config.yaml
intermediate_size: 640
hidden_act: "reglu"
norm_place: "pre"
attn_scale: 0.289
init_std_down: 0.0
beta1: 0.93
lr_head: 0.0331
decay_fraction: 1.0
final_lr_fraction: 0.0
batch_tokens: 131072
max_seq_len: 512
Each number is 500 + 40 x the weight over its row's rms, rounded and kept within 0 to 999. Layers, rows and columns count from 0. Numbers have three digits each. The size before them is the row's rms in percent of the matrix's.

# layer 16 MLP up, 640x256, rms 0.113, rows 213-249, columns 0-127
100:465489516504463458544496471461498511466462491536532460473591478441485500389540544523463579511502489519532506518514519489481471559505489578415476471463520570527424507545522549511513524561512519509475493493487457525584512531511491507571530476516496489480482474510491484484430503576455551559476533483513494460464549479532478523470446494510452477449537450584402484465497512440475531502469
097:485456466496522549508446498491563514544461499499492446517457542489480506490463515535473494529516495446485514565376513499451447556464465488536553506455485467483568427534523536488607473475537489477466476513489545508528559542489509470536550520524449429541502464486482511556422524465499494443477517491445485523484511573517533423468512393498472435457478469509473552451542443489489510497528
100:505518446539531461580493505461382479517488567462559534514569486517519504539495603488507526484480449503478520437526453480493464447500439412544470505477504512548546472469503506474511518467524511502504518529481498449491438498535499531451410468449574474520489548530530460500509405479554533506550456568445504449505556502589518473437500490477518488410478444500568487425507547499539515454514
108:510532550450519523502470534443479533507526403547513454528443492518514513436460512504540481513514521497521443463466493399522497540517570429483560615536496498532518486577578521450477465522540412447445534498524493518475453515448459558574514487477546473531503488427494540499468486503587535497479423554598519546573493527554437498528500444491545451406457509457585494529463515543474493454526
110:502472496424498546521495521550511487466406519520501425497576510470485532450536486510545467426526503461508509488498492487459567467491489528500502537442458558458532601437483473472495495545533436502496437480500455585589500429525526487521569479574517515516481431489521492492486469528474474487463510533520516531446478534494527470481524596551488505595437586420468477507519515507469492499480
105:568490468584520472468456495513536592544563531512568461519542548441521546522440503577497489488509554439542433491533520542563420469361458489535505480461494526494492487460494483568468506475500574527502506537462526527509396511515490471524508558472531525495542519483442468492455448461477529492525420497502492541516554474506453524506451495440489561500548455484496449505487539519446522480537
097:513558537480479458482464509532571528558436512455526568456546527540538545523446523516490524528452457547497501521517589495581607504499454519516492487522543431546437516534501498547531547494512612492526505510474565517490494508532465562576512489477486537457552493489500477483517491573516446511470515427504451492454505492575466483459484515479485439473571448475533544544509508490484591594468
103:540513501550477547569474488541447557525455491484451538507488553509442451443559554534455520548432471461612473544497454500492402497483497482513536488457474490541562576409496507486533538550496531444511473559527494551550521495514479566471510483497492497496513438574434478510446512501408471537543470479461526486509449489507527505545480513510427511480506487531416544438522523476530480411486
117:472499510395474489490501450421482513525498517475520498501529516495546486537514566548505558465506515524537558540512437545592511493464554534514463505514579567493515559461558478475560398450511510494513429556439414523496492430528483513494497489474477481498467433460478503496481497542465611514592450498495463528502528503468480492479478540549468485506461508465499472539505525526547535504548
100:477568548567503529491534520466447427538457525462453435497491504491494457474586500458534479499493407486526446493533526478488506539601454509560466497446488426446517472487508523543463461445467503543388504463483534599534527453558484468459459505497516520542529465469509470551566537478472510497512529492494514527446402532508483484497508518560545544526481460486550482508464504480480495508583
093:499522509542503488384621441503433516537475496533527555487493526483503596412459495490547487485513451458525486485495492462453531462411457514512526523493560542418479497536524464475437507482487513496558494488615492504489452437480522496503491532474500517471480432571543502516490509470525463473448504559534598486507525517468594503455596441506487525485487501487535520584495473492446458509486
097:486540575524487523454498520549478504537549509492541542481479545503496479459510519463486527565528412504516451586531430527538570456505530504515486522423508475563450575526474505602517501468412521494512478538492530539470529468501491522509542466477480520481499572514474518526490470482496478498443512473514581522647502483489454553507518459458482500447540506472553526506531496510557521520543
110:475533495505465461469506511514502449483465479514461537511533545497509460425482528483540488442554570569499506456470511574490463575492454482480531495492526563467549493429428472441498518523495500497507532491483524506488547535503531520461510469520604435502477432558489491533495441488518530531464470456473481515444478518474518535462466456498563502463564548442511476524508459553502488467483
098:489481435493491466573484474481492522434459532434491487513477492479483482495468584471438497458453535468499490508562489431572568499489517517521493504479532435507552544609455468437501511476552482565442472467478543448481482476504532527482539508521529563524531515533399456461484461559486390505551496490557550497468465432476497509549516448545491502503479529499531543465470486503432539509461
098:496501488444554550430538578525528518470415495453575554483454491515448508478540489460510538508608502501469493540518543424476500528532476594554489423497546475465413483564469534453510580504462525494532469503491494449442486472399545509534449481487502515439413444496437445546562475526484550515575510472520485511487522533487550507510499454521511489461487617530446478506461545540512523519522
096:551474470485507545505487455471498465521509554555471511512472448547528504549505444520554467564459502447501477536510495481508570536591429520453475501480471478516511503543497459484588493522534480479561588473434478466522493553498426510523486439510524543521521420470510534533548515463494539440505501506463441494432509530534564508511479594497475414536553486500543485558477483511519563507437
096:499507506489477481570444498512461508454481432456501473472428493529519566493543429502504539448548463505551508503501501435408450435403474463517491543483429439468504506587519512550443496498449522460457486436490543445582518484513488503474510483493484516490492504540558491494508439492575470521469517494459512432403551505574513496549515523484538445482507537473528529523500480506506506473544
107:542508450512481564450552548471503583436481489446498637542483524521495518429504495500501510476493587423530572488510479509513519501550462463477477565523499552504542441499486503579453507461560552485461547549579551535538519491444521463532496518482529551480498485542547483408488498481522526474514529525552486526464458552480533511486426564552532528430472532404564518508536493507502486462476
097:526507497488479489496504519486532512454499560515460529473434488531511530525501470547477509472487460447414509495415480495478442499561521475500456553533445463527462475505503540510526489474411487550536428434473547535547564499432484508460487531528447488543544486520591456513492516457516556515526455456534513427569502555474527503494479433525477535446486508444486561540538489408544512449518
100:509553461431437528496490516514530483504483514499438533544492560545567541524432479491553555487575553500450510532530514542468478362516478527510506564520396512467569547512542492513468486455506479484530549488474507517523526453474425537494534490525508522490530567492496502527555419561521435474524530523471486489455506535485451482466533602531547525460487547537465583519526530533543487496465
103:478509508459462498448513491506537535530519503525483459534551466500382493454569558467474567539504522513514479467446518519488557523502494455462538561521512582452476494550530497451490508495558444494514494470543443506482510468576560569412577486563487445466530443566535496462478566510428464514527493434497527497511511466462511497463477504502494444416476585459542476503480476500514523500491
098:468467528500474476450470499461510521393536449495541415514467489480512432448500493509486553572499504502521535435458483572481459388493483495470554552487500451502411523548499505553418505498528596554493498505477484486533493526565483497505465501485497413499518440519492496487521531527460516472476510457483505422434526519493497550460444436481427510492570467468486464460474499514487493538471
106:513534500534460470483476411494524527518515472469524495507595530483459500525533591574553542531476515490529480548601532487508487476550471488554462480482528464515510528480475515499554491505454583526525522497462535489492546461532538456514457468557538517464535528509469464490448515521470517544461481497515603537429506496531526556463548474551508499532469528464440499491487501431518497507515
100:528508523495458516535487504505523596468511491490515488486530387423532508412513562519443437530493520453539498518584490500478528480563449452473513520491506518435495539545558461460470474487578499511445520518524557503547540499482457557562576487436546627430409486511513462496531439485440430541469474511489518541500516491506457523505423550472456547532471455591460578519528467486519477531457
093:573484504491513559497454462515574561486474457517469473553499514474445481478514447573566493585519576477529557507527530533489513439505533506499467462477505548493470433604438488412493547516501493535509533509502478525495533489482557554523537540537527496451512480458487470509480470550455510520490554459489568496524444453363524479487503506499546460520442457532506480462474522432497468616425
101:463422505477527497496447521470514483420471471504570525459522517442436516457448497458478493508514550461529514559471479503593457508509531512497510504486438428518493503503522520448520511520508472536470376533467519463507495487513467456570460500445525386534494542574520471475512509502524519466599470578463477483444586508451508574485499525507545600495511508431557563484494489529485471562537
101:496466511544468464481505524451475422468524500537448583494505495529593457413475548446539454388484441449430493541424514478502524453511475482474555563551546523477520523524520498435530549511441523506476511503559483422447491525414489525528488460515493524491580490435499564481526432482479526500483517496536512533519506467499505508451450444577547495481493495469502482476491536504554506481519
101:557496459512498506503399479503471522481463524436484540471525581544402498519504519510547504531453485549538494526514542529539455422553467492471515516538568495523442494450479467512524525541574461523568521471500531458441524514490549501496547533465492541501479442445526468492482468533556504559477437514524490435490572437535530470483554527482487448510486489419561539524502481484546510457427
101:509542519387512482550515547533462488535497482463469515516507461458515520521480567535507479579498441470517510522423522427507538565496532537487530423475535518398497465488453439520510453472456477445468480494580521531501479465475438526518433459447478485520556512517549503498524540501470487460545458574506495561535464441426539487462540508444525496486531563448552525531477544456549465506597
102:514485528465481484473563512607441540404555502424526550501519497451510537514552516566411516555454498423441586451544526499513466546465523533439483529491456493478449493488505509528556522475490405589583496478558421502473475477473483425568532560549471559530457497479500516502444536492464519565481481585495522494536435458546524533490409523444466503493520550479514550445465462497487497534535
105:507512541544551521464583522562477458469463503519503525477526500471484537524509525467454495565429562488495471491473496498526461550522471463539437503510483549524491510564552406471478507551515574461431450529432427520500470475464485498410534541441475485444480437474461466468490434427522445477548497550488560486410529493508554532487581499509468558490455480460544532511530616506530528524582
089:463471533499537454505482493495491516475469505530469539499489526461469499489449591509502506465521460503510496472439478496551500520598494514489528489531393458481448484469438465499487543490515524494552582455550515494500551520496539637471514552534521555527597587527464460534524558528427538559579511470492481511507473465520461459476508539484503501487503461500542485535542583468496437539499
101:518524520551535537500442496467511506498516555522512483456560506481494487463516499529489479560513403467528434541461495589376504459537574490499505545492501508397467460527543457493478461487486533473504491563455477515472499515433491520504527468468438507514474482493524495557511534499539507514457439472565524537442515498488497413535547538531509516460441545401521535522528514525493520486533
091:492466497541447539537474546515536447525550421525587467518532544482472479500478478505473427520490529511539532448412499506478528488534513504452468529535519461500488516448504596510495468503426503499549503443549472489455518466535512517493492581467543553513470474489469463478567499493515511556530450543549574482553449494532519522534479525465502516458461554437542538472516507497445544485475
103:498449533481542528514472505503554527496478553448449513517551466451542577502462475567429486485429494500527455465465521558517485581498505515496508467544484504443518471592509463533480424489558503558506416605465463511483486469481500507497469455548482524497412542559474559485519436414540537556523441489496480477494518444514515439513575545551523447504521462508487512427533393507507546528521
095:574472472454511505550544514527572546509523476483545538504563497527455465518618479431530540479516490505498546492532492538488455472528467536511516501492495532487477485562542456514429522497496470583470426476601500466447437499483485521557543539518482480493459472519450465501483398540491526532549503493563483536555485504512496536490565526474487492484489491577466505502406486485541490513537
100:495554448405513471498514453554432479486512540552530476493543581559502530467489488505524591533506534485456496468461503473631510474469463484462481515525403506551466432511511448581499471544541515554524508506486430514448520544545507461507471555502466520537529416514493483489448510466521511535441489530530574473562549570435432569445460474526444441541589577478526531489485448536527476529454
# layer 16 MLP down (transposed), 640x256, rms 0.0399, rows 213-248, columns 0-127
103:509529519478594489493464517532522425525495517492522402497526477452582506472494508446514494466537493476471490483465500498480510532543448465567536482473554494481509493560498466525470533503506537454519504503494560432496500472431416458536557540533530500484440511543492335333522517493549554553472463523518513513489488511412473479515559503526496508557563516523475447459509546489510510551518
094:491512429528481505506461445457468523563556431477504447430474496485542510412495497444508499470513536451491465510572572436507537523504516572482515477559464485522463544524505525485471492545488476461517464454417485449514576457514547471556486531475513469534547474479454454513510562478516522516623536542497505488525488508491478463508498471527438558509534527504510465513541542440484480411383
103:480453507512474571463540519571473550515489487545481499514618534465553495554488459556451527540497624496511448508492455467535535468468504491445436510459470429480469493520517507414443509490527553432425495508535445488518502577565445516508456423435518468569516440593541473566511461503516495552493455458524553509460445492513504471504590500483570491528454500546515465481531488477451489460487
107:569506509490572497503510539464487510547558531441478450553497526530487488487515459490461516530433483495426502534551474515494495466530553543552419490418460528517463437492535502446433431484515519508485541527542586576475461496509498484497507531449537519542491519502454577505503461500398503471561504452527542472427627537503471444473557495515494521505490431416505527522520569484443525514486
114:516529537433485500517487514518465531529542523531477453507485499508516457419531518452561501473525459494536542529485479503592463520491546436479497442514531455478500465503427504559537411496533518528481455515559448481506555469463502533489538502398445521472527473545534541509471470495463454473473559547465536497520515429454570521512483525471520489519544524461561541504502443477441505520541
106:476513551502512501442552534527482489522549469450486510503514480415500485477518519462446483476509456441449518487556458471521474493509510538489568463535463491444526517508524497505500534553548547519474535456513484460554509542422497466428550566527528528464537533495520469525461520529526516453521432550427505464504611475570446545453460474489465532552422540515495489483492535578411574522509
104:523542484504565518509524501421532493557399563517531573505506488522508524451548507536434506479507485522472551523523476446496504519476550457458525491455468435473480471516525503502459518576521476552496471501472513564430440496485516577453524535437467532518564572592444471509497543533499441453529531509466500549447553527453531460453525511510576526489488493519538501526488521497464465508452
108:514483544550527418514518466539573505524524504529469461531577538454472515494509632459416539569544524517496500518451442413508513460499485511506467535527571511442522532468532501461482484531578490448478508567487480486438457474415511514550619533520530500505510484553457473480447420454508562447477506475513497512522463524492502548576574500547498477540465503402491539497563497474446482413480
109:484491463467554477492541488576483502412539583416565505436507505466483441446568396529484470539510478593454465430467485470518468501499510518505449391484495509507512520509451495601532451462491466483538511461542548559493529516465544431485558458503512486587466465542426455512482481487519469571545537462540491484437556486544482531523537489554491497480485532507532536484537502446508477455477
106:509479438505442523498504448519580528534479441582466551457557461452560552491517537500506484542500536517488406429510485469460452515517469474536496546501491511527489451531507456470551429475552562475493445482464519522531519486580474483508531487497534471453548543552506475564508471551553500472440478491533501471442459516494472454511546518559468484443412466492594563536448518516450532537488
087:458570502441536499534510530424416474415416505511466542533464526480493433545451506559492454490496454549478490490533544574531484600527547512434495510531496448476493483455429428540502489596573503567488569481505580489524503473486470525477490543435514430488463505524527452582506468478530513551442509550463533520456587510509461521496457530510490482521487466460514417446500503499472435478462
101:420504490475532494517419545507490497493509491471519538409509465545473510474495521496473538428539522526508535512448424505437500604477432472487553499531516588509506442505510433513560485466472561511509540521491461509533455507476472422512453449521511573432532441475517505554494490482455493456536512508458530489473520569488442485467600486517552534520524513503479536496502495546529503542573
113:429516463437541456462558509487502493491501531590508559573460571517459555457505550502542490527610452536529486455502538497495477528526499498530492549462511506548568494474455526517590469499505432531543547484516520485512514496494469530506433482508534533436479491472483549568517536440462481451462466461481489418468526478456550521451469553446436538485510545460479515444495446510522397507478
104:502522509479550442572476485475439462535450524497549517453560470494523529488514431522475459506529475500560493509504483372515508421504497494535496497479452440538518469504475514450436546424523465510509550502523559537457537478452491507456505527492500428548468516581468546532533529516469525526485422538518489516495491538419511510531559483522490479516462505570561606460478499508512517535514
097:485537507529567521459461491491524516451504504504453566487413468595465499536511537480472460478561476490450490508487519477495541505525507557507473549524598496405459459530533465513417602463579488451510557503475525561465431552517508507541534502561469515489520470550529513481585544553557506540505457521486456537472504519473507460513549563563469426559453568451477569503496532501487532536487
097:440492518484502476474507478478540514528504466493593523533529477369387481456486478519550453521545499515442490543556491522514361527523457511573511503521431574479429533483531590502486491509558476517567482446461476506491482524471458487499469503561516548471533516572504501487434488475473492503500476542548493489530448478359431511511411527567473508453553500491548542468542543479528508504525
099:499554496482489540560467401510479485518468383494431518516517550432510536466511426474486463489490492515483480498440435472526540471517485542594522487550457493541527434511519509446527482453516494527533480507495493487556429495506511509477452522497519550514502488464469469573502478561446519549582498536520515533555542485502454482571547493456567553490446504505467500524468572435506436473474
099:513498557437588529495468448508499475502468561496437502492446494454483487507466467543482535559504542469521574439567474472496501566507537477494474426419420568558524510431452540545530526458522454501476514467459545513519482514425518492490517502495434500525512550538532481500542557471485483506481464508479407494485534435457527528523469509452484572394503486527532450537586492472478463436495
088:473591495497542482576478481491457408470549525433510533509507475538453488501496430439484480481567483476466546449554504469503514490539461546512559531543521500449417470500481513449455471415526582553521471531548577460540557477507548454448481493447496461533510524512548507496458506491436522508425523467525470485475493450559493485530476508492485531454456492487503554534516476493450412509519
102:522470488546496458503483543583499513525437472485513428527486486531522543437478499494507492510556474489481564511535442494508440521532452466375538450469458475531472519603496608412488444521511498519482506506529521514510467465456600509420562459548480530482529508506479532502492550495496479475528563583509388479518486452485472522521530486514482528401551518501492455530507487621478574502454
107:466572551492531505436501492522485516480438488521496494464531522527522523513550565462507501588485498426462493537498489508526530481505442507495547468484498562564548432570543491507553505531544546503528494499464469566507590539487590489479518495581480488503557471484581540529521562534462462447549533518512488405463474528461422485514483538487512517519553579529519462494484506498575505529432
103:434422494465556434469481454517447522428461548529472483439506468493538495497499470501505511542506513400492503440528520530473518465535502582513575513485409513465489565528498528481428425504547551519550575467490436449490476479492564533516564476508570492454476447454543506485481567524461495506492518395526536487514509542542545473508525483533567466548446486485431508473449506500479436560567
092:501433496559460518530616459520534482479449445522455464442532505553475557466550471441532438489506513494502504544519526515486505522537532450586629475469519479505501436514503504525538455477558503505523514475483497494450543568559571515415394526522574486453486538506490484479486491482555550497513402509564475435524552531467566570539489559516539533506480570485483548503518518489461493471482
105:481474545546523584501445461571529503469528499443531532464463524506520488444513556515555440484543473483491469464533480470548433490545549565344494474510580564508460434499519531509496471554478475567467501447504491536507505490487533518437523409529520568481467492536357482497512494453445511493516471538483525458484462580547523507566468545489504580386504498517477437499524494419501556479475
104:504495484482481529481516504500487456546553483468535491416483492453549512447411550489499562499497549465529526483493465452548438493549601483506418479558523506483494487525515496517479472483547451449549502502490585463496459481574529442612485505527495432516467448556500477485470502511460510566473473502489507552477494504463524498497489528449498493507519490465507451508478473603439510476569
097:565487529452434512499494511580496448451488536500528522473442526498489480506590504511526505464452550445557440522542443562481558469474536504559478545562513474510527446519484553552494395469510503549455504529534459495490551514530541571483446498513490497508490497662458551558468494508434452470481452509539490491449475491551542494502516526520510472507540524528512440411482510446496492445447
114:553507533544539534491496544483512522467457492522455488463501473493552530505495499509560566484529512424483455500503534517486489454480456548563514536514523530527441516538494459486475500503475488556448501511505461450483463524474526380476552509521554493563513543450473483497525426461509519557581491615486554597583437439558593554529482429521572485521517433491440438537538535533568465472547
090:528429540488511542463465438518495498537490428479504464484515498523530433472526534466515535493527469447532495462488499420511484526574508525483549531510568475529491565515512537481559534498531420548504601544534427438498539496502540416405566503498562478482484489479613544495450436523498525452439411546521523494589489460553521564528484478496441496476536461426437479481482502494429475498552
107:543477489456486542489477566500491468480552523513519504509562473479492548603486535492532479437507506465466434526472515496540527567500520466452514480534548470442526453584401467455461464420475463515455415491510567503534468480446472434484495439475472496543481456543519501559563515500497470497546470467509480537488473503515547403545577483552499503508482509510438488577551471521507453512500
110:454513503481527513546483484539495503488529480516570538463548528514505518469541527528547515550521554526541505564530559491521542471497537485514551512432536518481487499443466496495533415500480530522472417452497481488441521472487524460480512477435470410463542465534412489473470429550541512481483529531472506560519539466492449558490486438482536440547540493569436513516526476484484494458469
109:475531493429473456479486526449505498487468610461533508483470533509505508499503467453485489467483487522543468500469519536472570497454505474507518502519447495476546513537518530478460507492534507464465512428473463559542490468431617445495533463479510505550579500549547509488523524457495526538408592550463476477413441465495468535422572530550469448547472538405528524514523583492508484547504
085:501543490423497605521505487455456491493479540566573501512452550515544516450493456521549448516546507482455482496466445532506477481554478511563514463533489501455517549470513575426520525520480492557507541541484430477453496449426482496446504527569483482518583541565569576490511469503513522500473506557530524486489505491492527555551500512476516505458466464534544508511435425489517502559543
105:445506491400484466531493486466462512505458497567503484542520490448510505470508497446561472499569479541493475532537483566545510469469535503498566564519534469504477492526451479560502563535570482479485512480449532490479508539446522528555526583515464448473426471518505562464506502576563535425426522480593508566519484511450539469508463509488531549491482480480529447500491545480510486526471
093:503510558452452528503563558461542467470475532520500471496467531517584485468447487457537443482590456459527516537482498530503469519503553468515548551535482474477465503510381454517446470512505501521530504551511451493472523533491510423576579487466455535539487477518531493527458480492520481496526543540481467487508557436491553513499542560484483583513513482534547527455456561495471484542487
103:466594460466468542433521394493506511492502516514451512495474523549535567504486475367428512515484545512450493501413538534484506435541536482473471475543529447536500424507484509457569494500487460492391560555516452423504478567486473454481483512487544497430525493501495537505494489527427525491530545494478433468509540478522534470507487545482523571438511533516500447526523528510559511449426
079:575597507474590555527452523583463528532520525513495527505482446548435487501536478460470514474516535487482502439487450555517476466611481527516490526552440501503546449467479480454448416546513477495521547458434453519475497578473541522549479540550465519629464458541471468516571487454496473505518547492509537473545482516519500446451543569554528496518560551475535499532510481453501462462519
# layer 16 MLP gate, 640x256, rms 0.111, rows 214-249, columns 0-127
094:486466514459508444523485483486472406501498565573497522523552520423476577470532559463535547441451524517481431565545493555517518437545476534546481449503526510501448494436461478484472454495476509533516516515570474464492504473493502446546423543583488476433494494486553486470463578480435497501515523524561482501491491545497478462531418517615451481505523527551438436497462460542496519562499
099:461507573454494514522503426535587493516504440487460511454501456513465428500525464530495450454560485517528594500489591554516522464519568487523407462466494552445564494423490486513494518502590560520517469491539502456525592491522486527497450557462423432489516554510514543492524457455389489492499516573469518506492521396473469483545419496524517436527510495577527544490559518495460440503471
102:543497502500492536587458419490488481554462440532546514525494569477484485499520513503442480446501500591530422472500562484528490603520443441480482498533504455560441526509499491487534488459477497486508469486547506509530479450532520534539418441504578475494534509453552470414409538554444500488551505600532512494508446454506506537503467474512502469410513437528482492551441469542436503493467
104:508474465497514580452522498491474543545443498565548485440454508438465554509496474478484502452535532491452472515511455554527561526472478520551502552543510467475499549504511529382528548500599528507500515488522513441463478523539517488497610529476477533526504470485528555421513472452424630459518478513577535513487452529432519502463472485451446506477482507445576619499450515457571494522486
105:538526460530513478492485487473514525533487492484534531506487527425482541548455570496546491557493511401464498538495534576484454448445481511458520534551494560472478519456485463503480529497493456509472560516529495559544412492478451546338481503521534567526494571472517442450435483513456525461504490533478473479500490458516509533522460500488498514461401529538507426524438545489470520453487
108:508449445440549459515503494483504503504457487502534487519442444516462544473518507494430561524440510540522454449475533464465449509499457504471454600529493542557524528519497502463481407525497523467515494507515480478397561473464467520580508489474518526505500575555488484495395559506493395412540480453534508495457498454505484576515529467511527462455507469474411494472474426514480560511505
098:514427471465488416517473501478527504504482491552500523565448612500501555614432501560440469503520508524505484544595596526451468513449552530521480493534427419529514466492451482478508448546476543512460541426530455534555445571508515453526472466546499494501550485478489527496535548476496451485447447550475556530494573463416513426541539483441527544439447502519508608485493483445486505516468
094:428480542473419460551514524416496402476431502516544473514519488538504442530555546529558500476464507543508508497504445485534483467529562565504564481557499539503444485472548552439524529480520501527531497515454458529511553551494400525494460521458473471431461464504501515423466434597458565478516535504523429531547487512477516478433492541469455433468465487499467535484517557524583511508505
098:479428507479500483539514550540554462517528474550546473513466446476517399498568541537527548458571537463422415475487516564546494544486486492560487553477463561420529518487580383508459495577503514497494493485516497491481468459537515506504528558460522577533418535493507459510469565476513572503472492541546528454558499464499501492528455475513515611482487461488521538437385518469530504489492
092:457489433515502415505473462464525436455504545456568481589420526469506471502535514528452485578484461508533531511556528430478461532432476482498485502562504490523511531469435518401562467513488468534446477512508435511510517489473563497502476573464466528577506454519501551462461511487452559464508542584503505493556479457474579530500485450508556505495595440469555515465508518474466499497542
100:511446475444504497519470487496478489538486485475538438472531481538496453501543552463495517489502586531550581464536499552502515541521449467491448438586585498540456451503546592510489488503546564541551460454455552491461432447541459555493505541492500469518556505527472556492481548497476519509540470513494525490477513531563492597556492550509520498468509509523458439518500498500573518507526
109:448481549537539578615511472465607512383504543462524540506492461541523490541519523435507459496467437470489470461483442480525497497453548479528517447497444476506504483494548534509516569482485618474479536477522487453465504524537436451447504462481453521593548529533459538527541600472536469472466488532541510475428496461506494521443419528523500547462494487555620491463484506445488529518516
099:567457523501488516480502543492501459423448568498502510485513536524399437568448508474394525498472513521617509483544511537535515514474592433486510547551522495489531505454513513529560453581493521560505522493476501456486453532460482479510553486511442451521496500503426513443520480496487543511487527497433523507499475586544489548531507433524520474538493474512478477471517531498498583472501
100:500505542480559465492466459512479523464439459531571526445463505508513481470522536485467507542504416502526536453549533505462476453503466555450461487506482476474448539562469524478572470514380439500427453449572510493471478486571486487461488467486504543396532472566584525479545508463458535525465556561467513486493520515516511480519518468582540509483502500509487473462541510501467559426438
100:523480530478555551542488471499505461506460501517462546494476396527531572566574438537522496532521521577393486513497537545495462517465514525518525485452556401578594483508597517514474498502553472499574462519497476494582505519551472509504508494506502524528510538462498590507499575445578480543517463442467523455477571527591595466442462527551507513570515518488503531491498533484494514569474
104:532563464516526451449552479541462470534502577580514461497491466506528421507567475553463499491519485537412522484599483512521451568543554482491507518508588491558508454526539483445526409528514456573496473561488448506425438535484520500477389525409491543488506453481509445453504548491497529462478474549461516516548489496474522533473535571484491518417447520472479471511537594444536544535521
104:491515479500481515489557502500536553523453518461546572531503480493569531454511537495430500519495569495546575451519525489496525518565427517540449535455496528483458465526444502565553523489546444391451488520503480586523526495466537476513462460462525508496511494462479494501478504457569465423457521536525542487513541556519488410511484465459500567517505503484526517435505497503543511403481
115:521499570458539528548515446415469513503488437480454435489567518475539430506488512511546464466580480521504516541572393538517547505531379535460501490469546571471506519528579417539542498522578499509425487499540479411516464533549478544458522479455515470461482494526518467528489425484492512490445486565495507473477483511483485532552492548454512475500442495493535501457434479505449526548465
095:552482495475508504538571498499503501527524559524435569543534520487523506572453491450501540414538544453460486485453488461522477443487477478585550514482526482485497467525517506458477495408487519480534531510466522538511528533494431477490520453509491503480478504409528489494497485501544459489502507513576550520478551450503493521508504501591531574550582483549477443474528476540519445530476
107:435521482519452490507534482500517498562508520500499542382504465542505539545524412502487555517478465487500486414436566521580443538583523484523484506522503505466456509453415457527497441522546515531546524468484516525526497478425496471434498494493573524553470512565496491477496539546493527491540508487498493453531536484441479506498461433476508524532501571515524491510515476572509490490547
102:445497547522522500489494526531489528498495524454540501536483512541515465545504541495557500583509480484449444566524493461513464447483474569560514482441508508462535479478500529515568510532424465511538552489453492524519519467505429538515517497485424517589566451532518496506525492476536471513485521487426542486418483542507434551572496546465493497469395518489575619549482385484519475464556
099:496529563514520524546528497546570467454490535535490510432399478524488515463471454473490527516452468506482550456521428522524497532429494554496490478576584557526505462569562452478418515501530449482456448543534460521480485501482521446469531521433462462566453555528510593488531507495505437514511540561508494484576481497495499428553555512486468480407542586466527558512496481522489540586485
100:515511532475474552482444446488519475525520476424499586475476486614528465499534487469483489489527523462499398479480558435514540465536475547507546440537472495481527462536549450479540491451503463574524520472463500451412374519478539461496481509475504499490573518449491497521508561517525592522445463422486539524541541562509518478484474474517527440537462448542490476418518537499518470547539
106:475526499473531555533463527448510516516465476511524460486486537463578433516585493512564459538532461482469520456574495512479562466452566521495584499531503507501511512485499593427477534488481483509491518486482457527502496495506467528412555484497560466427581468509482539491509475448448536464516443531465453444495496465471519545473498472450476542546524505447462489469537574513520521532491
100:426527498528501468519447494519534496506444491543502492521487511489492553480615519548478547505482571477471498509424574478517483492502521461486497520527435511470443472473521528498463533567535465568434437463506579475417498522547500546462486460483546477454403568546452469497495463453486504479510421473472510590493607560514501460510565616430553515482474546589525505484516484563512579516529
105:490437391526461526511410494538493477524488515487530423404515510543426527541509497559470464565589466448579478497510562506553531543443528507478456499471419499439496545510581524506479491469519422491435540450489554506460561485461441493470548485525482482479519480569456504541447515537436491448573463510469532467464498548469482485468532620427532497489568489524507538579492423540454530551542
098:497489502569618517463441525516498542483524448457574450428515425542476460496447516429544519559496465467488540476522483528557448546495515535496494516504431492405525523448486522489459472534514622520527527507464505445474524471424487496566542503491486536499531532494468579493499543488464538473484496554477518524443507505556521528492524544449510509461427450466501503475536489476471451484469
096:494509527456454443489472478524500539534570536483444585505432584512504426461488462465446489513454508428449458502449516529420527430504444490496503516576459539500484477530498468407497461492495483503514457521510466451429487476484487523511409459427520527494483401496504513574517484509514497424495564480522508469517473431434568459527518461472518456477556474519547589565446508428484532494544
104:473459439483512535505484538371527487471533550524474474457479507496513489497526581482449553466504401522542469536532538460434429517456501524506529501506530491468495443479483528566504509475523504522510480520530598507491510485502486440515519465443567551546452535566523485457605403535536479502490579425469499543444493468419475488513469460465505533451429504515557534486491488472469527498511
107:517478495514504523440516530519519535457568502535477487520513477526495518493484468499449453497546436443520563448483505568514554429515473512458641515541491494563433519493568428551564481520488510442478509537537496444482414429508490479500553576473451539504544462561524456574443501504478532487519499514513439501565534460478432496543487550495545537478491509534492550519454525478438522540539
098:473509533405455531483488519456521481482471515494534499518520478428490458506515510555526499547475564520518569491516555507456507470474528518468504503549560398458547536484513569554450473523580496476548482508474485553510440483512459483563427473510541548468441463503536530497479570504440547502516448561556466600426476534454602514490449502494513519541522515551467559457434523576469467511471
100:457513496429446434469523524475495459427500477475477486505455496586418541509563419499510476457472469471580456421537529526552560551516576474533523522577578472530454509516501559466536507491502497488484476516497557518527515499437497559483540537459482523510566483441522478486427512556457513503515462592451453518514433585511471453528475558547556439468493526540398572540463560510499499533479
096:433482576472483587457541462550539514453498547458511505514472483504559416555467469466490485514474510577427502509426497499542476476490467477525491505536460432487397445546533471509543416493529594436477476481547530415522531459556487539477511537518462527519541538502468487510469474429495528423574481499469537566530480541545461544517584443545551507410440457508458573457554479489398533513489
103:466479499485548533517458558446509490494507503528429428482526461479473438539554509486494507545462581514485454498491575531526482461501441496594483518486554512456560481499489519468488498529489437477543418476451489476440500498515442507480474486549483560499462490493453534482511543427553473462604464486381524467586419521494498506530499571506528438431483596545487505469566478494453521534603
096:511506439469462498547532500526518509540514516436517523475454538558431514474530504514498480461465532422452606532499454463494470475467481563477473564517518551462553430555530487425410534479448459488499454473546491485506453546453478544507521466469504467489487536496475512453537475483453545507488511496518527510541518503558511569477560581459509465538474518518515510505480509492518461551529
096:549503474492523450485477488422582475541406479544544476468440513480534496534461435447480461506447537524545506513470484500546446483462457475439528541516520456493475476506490486521509542476503481554478482535569484497484514436555541462511511552495464442525495560550444619519456497493513462392501408476470510456508582544502427537579514496570576487524499543484443487523539575447556466485530